Weights of a small GPT-style language model, trained from scratch on English Wikipedia: MLP 576 GELU.
Each number is 128 + 32 x the weight over its row's rms, rounded and kept within 0 to 255. Layers, rows and columns count from 0. Numbers have three digits each. The size before them is the row's rms in percent of the matrix's.

# layer 7 attention value, 128x160, rms 0.0613, rows 17-127, columns 80-159
091:184136086118136172144177187103103123127188106122133127075177096117152092109123103107148117173114104094129140093123128127125119128160155108096185132086175141175111124125108116120214082097126118121115120087098036134131128116079161103168135180
116:074114172158137125135156146168146097147158175049167143128150112115135136100112109152176147122131127165124124118126105134147108105106102104093086146139106189072152162146102053126138163143102149120126136163072135140105135201136202115144123110
096:141157111109124186146129073073146102126134124131090120112070167158130126101154143101173069189143152119155143143106114116074118109124103179079123171149125139128163129155181077071171143182155159116134145135149131165137183175105094035049104122
095:122076188167129215078075146089126131108160117130148195137095105097168142070136174123123126200165114140131165157108137120077153105110099149143150170071143150178127120115101155122145133113159134130112107085141150158125108154115117098126129118
092:127112133128150153181097110122111085158083123105135072118109128168160146122139151091151084184158127143063180144144122097120145145132123160243109158104171148120097136089169165129089106162161139121115092156137132153111121132200124098131195110
108:163160169127140134122152084142159099120129137124144162159122106113123129123048071123158128138172090120105103098107078132154184053153159119130072126077140083086152170119146123081176128100114147128112101134127137137155129089145117116125060125
101:146138158120108081140114165132099130074095108133158159146095124182140131106121104194188153110080154166160113182127156160127097116067154081129128125102140118099133161147194097141097150138095152148126107107074136093137173120125140128131128174
115:149109128110072205075129102186112106075192165086123194162174128138137117218115109094141177137145131127134132084108151165188088132115112138137105140132106124166094104131093148131167117130162103152110104093134170175074107095160128114165124152
093:150068103173093081127163085176105149160105111149118174122163084123073185124117112176142133160160169105217099152125107130172105133149115115089148128138124125086084168097051173127082141140137110137133056154133145147070119081122133107170052167
090:102194139144112140136106141141106099187122123205121096116181090146117174111124121139188144071058120111071162131146098116165112090166176044183151137119116113168133070160093116163122126118165142106074117167104092163141173089125161147168175109
099:161159105098139130149134151151133104156088088150078103111153196123077094107166144105131155038143128152197124179181118173106129103117152124118202116172157122120117089172096115158131121181135140171087126046109139139116134153125086200084106099
093:143154175118154131127122175152100135132163170180056080124096126130193130099115107100107207124137170107115077059156093181103141153166108117130138133104132138172139099098142202127124135079126111146110174104164160090107170130147127145098143142
101:163109106150119100129106170091084152151133112128144181105104108094099154139111150091166125107129135173093138104086129117158176123146136172075147138217125139092202117068149125124168154105203204134108177092121145063150188137084148129169151129
093:140145081165138151145162138141166107181128113108153125120158087217142139140123123182151092165129118143069088127175129109148081092103154092107137127128112171058072088150170168081156125132146125154136133165117140097114067123121161126127085132
099:128134118187109194079112112142134141102125070152123107097116145126144166130107100158097131104142151157112093130117154084125130089166077151156099130105151080135159144141118112078141170122173102118092131115112134122135129098156111130163154082
098:161135168125099102196131116173099139170154146192101132134122112125192112125118120113173171059127172125110144094089105143152142189106150174102099098121124081099109161075094073099125163173081080107170125135131119159097205135092082130106159102
106:087100136159097077134142079118136190113120087146143089152142078110111148167133136100144156186121150103146202114108157133159132095134146072104172155147150132141128143144192104092114141205132149080166096149137126151132117147159164122092168135
105:138132100139161118112167138145096175197109128119128167124117081166116181119087101162085130122124102109083105194062130142143097187136159151074103089114123161140110076079104174096147124107142098134150123065097121088121139113163218118129146107
110:088136156151131133134134094145126113168150187169197084098072117106167160085112110153091101192145104142140135107105169141149097122106124108085168132173131099144078117110129104098186110122128088097153121131116115149182108112187146086125176096
108:127133150157113165098099139134141125120091200070074119129128210141096122111117097164115147117128140136147107071143046115114140126107165113122133109121151101170102184130134148123113188138154083123136105131165101164181126097047119136105069131
104:052110111161112154173132134133127168157092160168139162186105180122193141083110130130124111077141104077063140177141196130175127199105142099133170122151085157095127114092172132134123112130126143099165110145081126143136049117159174191075078089
099:120115153157109151120158100142164084140157106108155194124119126122094141124167138146180115106155106114090175109102071154068136085131121163162111132083092184168119073164064145149159090103127106152110160236121113153168141152078142150157172103
107:054146098156156109121128117124067098182106075116097198157086136153139112136128062090128149135166111150058107126102156101136129145143141153134159142139137181113103112146130121100110196090088167172119127156124118112132123099086132158141187079
087:112147094123155076162131123141117142183081140151213128119153102139178120142063144144116163107086173124080136106103106141120130140101141173080100128110139146100091098123132102099069117111128144111119145172139162095179140142138129177139111122
099:093154148181096111059146080167120144117094094125094175119138106145152132098131077169161120140136183103138083114143171145129095117128136120090146089134123114211158105172135162136140097155203065099072055131123101161108098129093156155103153138
102:144146106097124081149081109136094145168124122135142142113140176130111096106164105140092138143065141129148126198161128165105098165122133143062135113131116142118070092144133152117113108114090160112159101100178135165135201095116186097145138119
088:106084164113126122191121038158111072176098113070138130100163099121116187152155115085095135121178093145120131131169139109127146181117161123112065094155189066159137094136105117151137124155149120086144135084118116158144105123109090128170098156
096:159112139170129111121105097079154109172065162139108134114124127091125105128110031109118129061154109103098143177082139057170122134123196200134112131128087121190055122136127119171081150174101105131152101127111168123184069147069138104120086119
104:126134115142120119130129115094128137152120122106152129104150179147102204184134109088092137102129137128134144145105099107175128129148062173101144153117153151132071163115141129100143214086131073130138094145079176119109114133104115155068113133
098:107141119081124108111095136075133166143154116167105119142159145141138101103071138140170081143091094119188153103144119134109116073147136092173116104146139175109124159145094098110153143113107138040104106147130149142120112109163150137122104087
104:151153090161098120137144091095164103173149125133085006124119200207136142123067152084079095125149102159156118118097131117138082121115204128088176091072112100104148113183123127132169193108144114202126136152148103097128108169079110182145083147
106:108166070196132198108088160097160122142167176155110175168143102146090078147148179116115169097130144122132133088139086109107153126127136148170105131182119106125099130157133153150128142163083137173149100042131129064140134101152092077122111138
098:098141172136123115098116140124119163173111071101115141111123096158110164118139194180101083114140119114179093150118146126148132109101139105096152100112177132056155147152097091088178239067133078092142093172131105132141106177112046116145157140
100:217057146105156114166107167147156117175127119148104123117127167123138101052132168141203134093126034090159099070066147092106151146164124164107120127147167140134167138153136114146180123120119071122124138122153084071155100170134131159118156122
102:147144134124093148186139109128055134088142157125190167114137113147122123135167180149132149078151149073113136049101059099147087141152131150176160128140160111149081104073124100149097155133124123160124139065112121158171132133048101097108072154
102:093157210137136083149152126139103128159154123140144079161142123106109141171131139156111133082162113077093111150173094144146121133132118150096179114187026188122145104167151085181145112126093119129144116130153110111128176174094133105107134076
096:172127145090070063084137092123153135169124184078112107153086094066156104121122133119051118085158174135105119121092151167084124129131119099073141144124138105081160137099168136145144102091213132137080096110156140102163157198149119177109124111
099:155139127132160091096185066150101123112077093111155080142155122164160150122152158098097143125107105117143071136123083098117096074115090214085099064161133132096128067092093169151125142054163112043091127124131142142136124132189081153114132119
101:113169134092092168106114098085106138133178126170159115115108021147141086104093161137157117128168101115101082103098147152147110107103156165093138120143144126132129094197118190118146046104183119177127090096118096148132124132134142137144171109
103:098152156117153163134106110136141141113060121110160094149221153169154131130127111110073105114103079102177111104068052141172114128119127119072119155126128154084167099169195132094165109116142089197102138068109103052134112088142114175128100119
106:150118141169130136137148111165098124096085143092116153145181109128147185137155147173163178150139171114060130132137137154164115137092123221094102168110179144081123148096126152114067120087094084208114098086149116107098090139101114109179129188
108:138091123122083139150142122156150164130100125160124111126136128118117159207102148209081155068165116128117081173155108111152210121148149117162116155094125046091070107112157129144160172200166144195090138094064112092086155039106142110094096111
096:161119108160142159102143078199143108171075161077180154150073145106102152099107147108155189100154111090161138167113097149148100134118095168075149139170143146137119118136133125058126140156201158163152165051104165126116121109100202049131152072
107:210131118144109127124088147139137087134105137099129162088116177137058150100200093125161189065072138112132119121135097134154128108055109074164097086127099090158191156147144117121085138104163171059103129100112122152122139132083128107153141133
102:175177193071090087148092102145129168165093133202090068096057161164101089119125110150144124115138191184150127105154084096142097123091172124088165117139099136166133154143126077125137128111160122110107093083153090153119140126109105098140125101
095:110131096106135114090151065131156150122138141084110145110094144154127133122170119165087108142080072156113114134148167168124167117084206117179070155170174130170133105095103108116110097196104120138120142135126113160122103099201120114151149094
098:101134143194142089125185072159161148129142094155158134117102096106151135161125152147131134122131091106160089122154113049137186100095100169146138101122152115175167151087095024092106196128090156113150119134077154125116117155154099116145048051
091:135103129096134134168096196140134074114182160121181145185128204127159128153154173113122122113166142191112147062168107157101116157135080092137138124142136127169154120132172096089161142143126147115097126119087112128129076195080163088195129167
100:112130131123138148155104115068138146145045163119075145103154114119184086101122113105066184144110195149131109157108099052166176151119163056135121055079154087124131124111086104141115134185111074119138114143128074167110105159149165138145143135
094:124125163112124126088147072136196096097145112146146148138102100110188198102147095161121106169141144156150161104086186150136110184125110150179172143133079124118103152129112107070166062151089108143143099160109164151126091116117124151043138150
098:126160108191083092049105098137137113133165087111027151185149170097143119140136138069141115154096134132156201048155106201108103125163115139098114150172115180148137152166120117184140109103158136145114070159155118193104119109119152145118075120
092:120147156070148093182109145171085137188126096081097128114100094137117094173116086136142086123172131115108123158141157188102097137165127132133193154111105111123062136115126120115106128115100117115069078160126098135128188144094182065102139102
114:114137101117088106107092150123139137157130121182068154129119105133145097147149114092153152126112152124114096088127103104079143036171103179090086123168106138100140158142200121161115110065133157127144172118168135146133124184143080188103114142
111:120156164146170087079159111140153127155129096138141069120110069097132138142118110157141101143129147095109160165124143105092106109121077180053144119132155146147106123140056135090120101119137160130192103225110153179189115200169126130153128069
095:108120115170163093132130155156160150156184115167080140181128131130140115094108175144115056106158068123174119127176124162116089086156133104092138175133138114142148181148117135102104081078156164187103120148111099092172138142188155168100091114
103:126137151098167092137127149082116101061144152132119107147113177152135129096113137131168141153088124092166155145176109037142142111086142106142179113122171144209102126151112169142138156180135106113115130102091119164079055181107145176082074172
102:059181109122133173086070142138078082162116107169171125134093120107105080105095096129129105137163128140178156166098159121084132114080113131182169133100103190124088108063107170178127141146126113149075131142131143114144139094084159140109112152
091:106145117056112103155156127151124118182151141099133175090057086125188113175117086150172194143083190105055103130117193145131172167134113107139116158085155119109129104057140131102176123155122071103124104125152115155102146137198128134089141180
095:104121159201134071137159121100120154046103098128142043135198126138186132113150105116080120120078119146115107160237115151134111136165105090101145100179102155128150147126142163127199084121112151109157127099127156063097090116153145154161152152
092:118077159201119104145150110125123115080125157129206099124082086082130045143117162114088102077167129075153112150112141132118121159074128162120163102135059054147115112140138102164101136160160141154131088152113149154129158181137103130102132144
107:167153145160098121192120141143146126075159076083086161080151090132082139161171130133120130108152152112082076154158184142153141123115124155141185132107093176162128143132129141109130187130044079082060117189147084107117134141093141132131170118
103:106162109139152137181129121121096127121100153135155129148199136187154097141117097162083129108104120091158120092145071117149109129149113075152107099110175074069125125115153108114138128155089092090149084144125148140084196112159083131120132133
096:127109161166091116133166076156139165134146123113165138140141136092119083164156131096129143130096064151126126078130181137109106119133118162175123120195166184140140135121126072176110056117160184125100142135140164129145116074158115120182103095
098:103130127115137149119124140108100124073141132092138190134145070172105185163154135148093153105122148082162113135065103066107165142097145154073103118096116157131115131175116088083118140098111126120149097110096106189108084151102094122116130101
090:140095093098129107110136078143119097119119121125164160131112139165112177134117123154168151161126077171101087125138210146139102152134118137065083144144149122095080176138105149158115086177146093141093091076132149095078147078117146088137128107
109:123160126155173096134077108103147182103140137163110149124160078049141082101124182120140102140116114122139148092173170166119198087118119126161169171105081152149119151144124115160096110143102182080126141146113164134143147130201131157110106060
102:129116109157146138091095134128118125088123149110158156099125095128143136084056073179159150115100138014109148156110109116102121140107123125152111105174145095138151137088133172092055135094100145117177095107173175107118138156130137159168122152
099:124152185145089154058123119075132083106124134143063112185085089152114089115125093164154124191122135140104143090089125165114103155081116080109119155081147108116114194114109182140125092111137118155116125171150141194183211064138132092117213159
105:134118163117141146124060130084106126113109124180159177102154116144107105141130157118126180049132100153106080119046091142148135124070095112141138160124170144165148113130089169135129168086148107137149085131108105136166077096093087124130125107
111:150116117136063094115190126145120135088129135072161164154196082087176144108110128145128082124101139116095088163134100112145180103130109150155160194118152100149082118119104096133115185186141109166127131137095173116176050129174116101147091172
099:124056143134180109113174134161175110156126110102144110127107159103103076110132123158121098164122087155166148106111088081088164129115157093199135082099139125165075125089121158154157090102104162090086159115136154130118162104138140103199150073
102:149095118096107042148169114167112058167127108071133111094086178121167163148157111089108133115185048151119109195177121195142132136171143130068146128192116153159116105128088096143126103146100120131151098117152143073152116129101133191136106086
100:098139072135146111133121092109178084132117135200070136118197116176092070093112071108095114138140107159186120093081145105096146117119070106133135110119164076161069129121087111191107209113095155176176152176123148172065148118128082148130089127
101:117118109114139101125181130133166148120163073142185121069135112145190171099158146176098082136124145106121124154163116166083125152183126106149193129135127063084120070132108151118146113119078130137155101146060132081136173118120128120171112084
106:087135155169132121125147125090119116086090142064125167094160112128126192110130156128074110166180124128122130141098130053151084188117186143080107088143174110202144133153171119102132115124142092145164119045098090111149112117112171115193123118
108:113095138168090155090127104156129097148122126108125135151112178093115104152107088100201085147176129141089102132111100083182123051147061122172075138097140137175134207144125056181114161081196154118110102187131133172111084130145102126134119124
103:116129128126061132191130123073145150138126131151132134075122102103152128092184124112106114126109135148082087136071123082131138187174150142065155163095077080152128130092158159120102115106132160130195162170078105123177156106101192133127188127
107:111171163157111152093138147147171095092142103106159160168184138059077127091151154130121157126119125103105083088158148107169098082118116136190133118084163121164172152138122182121160108144127116168151101079054130108080122124109124104158127153
107:139082107145158101168162098158158098146129099132133164128125143130115096204087051166057048107153111129097134152135115127148099092194103130232144169130092090134106164148140179155154130118146101154103136139141129095158127122079131140092114141
099:135126148144158143125156109101129192129141143169056112126122144134087096103130119107104050153068109152152167152071140157124085159076081091063157143118064168091153157135078211170178119109099087117082165186124126113141118101109132159098147106
097:138123093110067153100125123138099219105124099086116136169113165123169166110129180152142120107096150153194132182125140144086084108099118103147146137149163199113131097131114104151093099116165171126129124070071126150090066136076070165095095091
100:209140103145090162138110155144120151189102074081111094127109124152099176118096118104130126135074115082140094095090182113168068122129178096144201157135160144180119063164164112095152127183142113122075148114158109093140051125211132123131151116
091:103110135089088081159138129184157108152138126104104167121094142122132162150130162089122124135141117142117168150147122137112126139136116106167118161158102185156155117153115106070050061106131137125074158137156060112166137053171163110205159071
089:127140111113102143155155102060100113182144166093138163163149102073136091193150124056120088163070093113079144166117138112148104163129122100129119100066144147131074056131155129134222118102105143104127123178107129142106139148166149175131151127
092:105108107163170140081187102122076153151109130092123142141057138120114113149105110215127122149155133171080109234159082156079140106116106153111114118129104098142089142097133165124147154115112104125182056115081123103126143079130142083144160150
096:080117137106124073139168135160148210092075117152149094119187177138132112102140125150108090139082113172155107100139093173152164109173151122097149196130110168066125164092160109134158157131128137128148115117068143128128103071105142116113116083
089:077227140186098209111143131146091151092091159197152134120095122111160095125124124145097200121146158111133116109110120170187131099130131125121089076107102108147116125112121103177146130126146103146127160070075201106090134053156142137127095143
094:088126140102124167165140153098062122076071113129145090110148137156113127119174118161160078174102098116122199177147136166115150157104173124101104182117151075056143145116122152143170121147165106134154141120100094152117152085094136116160163125
106:165159142163042135151116082085129098156150120130099141130148166110080022137138131059112170128135100160131112092140157115143193115072126120131082131129144122190120171109093137140109101125138108111136107126205068179085094092116085165124102113
099:147076064138072121192088138148127123154156161171106124146099145019072139139120109109138075151141135083153170195161135112140178119088148132174163178149085089164103161114133091181096153185132157130150143077180122146121131113129151085116087135
099:114169082091156119060128132112137185146154121106201113164102074126107115126122127126143113180159161164103070168096153124107130090120123200101189128144116163156073083124097140126116112157118144187114100098074182062117121136118093117115079160
103:124151132071128103125121096103125151104108141163165095137134119128129165101126156200136171114178138081114092153130119125148115163103177112141144096136133129119129060109138141196115110082217126160082109082084093113117116129099182156205147132
107:175168095133160075115163123078190184078053118109131128139150148127164136153087118126168119165043086133146201128088142080171151116143140062154123179105110112115125099097189068085104088128118148159128157148074214157137109125154130181108104110
094:157103153141125123063101162134084113107161165145144117077094111139102167125105082129161071108165079092096077146128179156133131120108133145090096129109083183112182114054110167067155120110074120055133117071202166111153150100139160123133162172
093:124179123098144100108096079115069043090102181103132128108066134144107138115120116116093127072139102056104107101148181151098132161050162111166137053115150103139083106167136159047091121128124122150081150100165111080172108101136111137147166138
103:104093161144153126149167120200113111100166175131139154134182116087166118166145092172152163135111094075113158088148163206132106108103117170134101130162166106180140123127102185142156066162119074091094158126124129154122125093143141077170184118
091:098114140138138095139103169107081140089123151138195068123077157105153127061128131181163181148144113159138152108086115120077195132096179133082088147140157097203140090074098079110127146124137151137199113129104153135184088149151165146133106132
097:092131144129191137176202110137094122096158095139144091173138145085117084128140181159104127146126133089086109152129121160135118092118124180131101115123147147131111159123097149164128135141081092107185079176152133096151086135161117107145131140
080:135091124150089139134110163147104175124110117123097162136136122172137135216169166127081094125086132128079086127125081155149123123133104117033127138216106081141146114111139185081120089115119094077138117163122124207169121114153110090069121138
097:202108117085144105139111119120113106144132153112159123086082107106096143094091134134162119088173111121134092149065118133163130146074136090121120147088188117163086103105099148098161178146119144185109169081073193153184059073133157128125121125
097:053158146084192139089132095120178135130158146109130133119142088130123130115103116181127138134146159129170096096109115129130103152081173135121093090109167099181119134108046066101157143103082121159169114153083155103100171137112127167146182134
100:099134083203161075096193089117140127158108079147091179140079054142137142171090079187156165128123105118096179180177177112181160103137102129145152101142119109081121109091124145144089135152165152145103135131142104172108121114145136130151168170
098:170123156103081163082156092086129121094131124145100136130153082162120128133102095173154101116092152088112168162143145123062090105101114125203158162128107101074091137164135140118071126192104137144056065149132087209107131145131109126168116201
104:103109107142118202151105071106122107212101103177062106131134150136142125093156154072090160123104135127175108131112106177165085152110156177126198109150107144116109117195110184143113159086114095100108080142119129131089129072146083170131132135
090:055131163087078164080154155099138112090108130101141154097082150130082118101139124116119150137145082151095095145126108174063155158127061172089155122120080127111156123111145106087100169087141097158139075173099197079103138118144100153171115160
103:078131106105148133081137124116157130129121171152114160123161110149149251026111119145109136104185116184114132115100137159052106180136119128136114138149130153122130113122107108132121079174166096113141150070117146095176128129076132153123067135
104:197019119159119087128157114124137175138097128150094167116119071096075131081088213085099168129167125090131131144142096146101117138130150133104113088157118114143143197177100168113118081115145130182160095130154127110129124139186130145107153128
100:042159178155116136113112178060172144131095208137119129140128099112107083182102153127164143142100189167113162102156095115141121129148143114076098141112102094114161149111089098182157100162126150136133169155103106127133199105166153082147151144
100:155091118103223092093154150163172101142144121087126125118140140162117137019138121120101206116132092142186132094148152117094074131148161162173156147103090127216101099124063167130123102176090076090106178143130181138171133080141123105148159145
111:099138184120091145113122184159110162090143148088118177158161112109147122163130121115077136150050119145133063108172081145128144139160145106162125127143153139155084137113153146131120176157119125160138134117131121094115180044145189119139080134
106:099082082160164112108131084149082137130093184113136078139097160196126112114117097150114128112157088159165095197108112126135116139101129149164102122157169105064107173077129105181101143157171138141127126132127173161088078101174097130130118136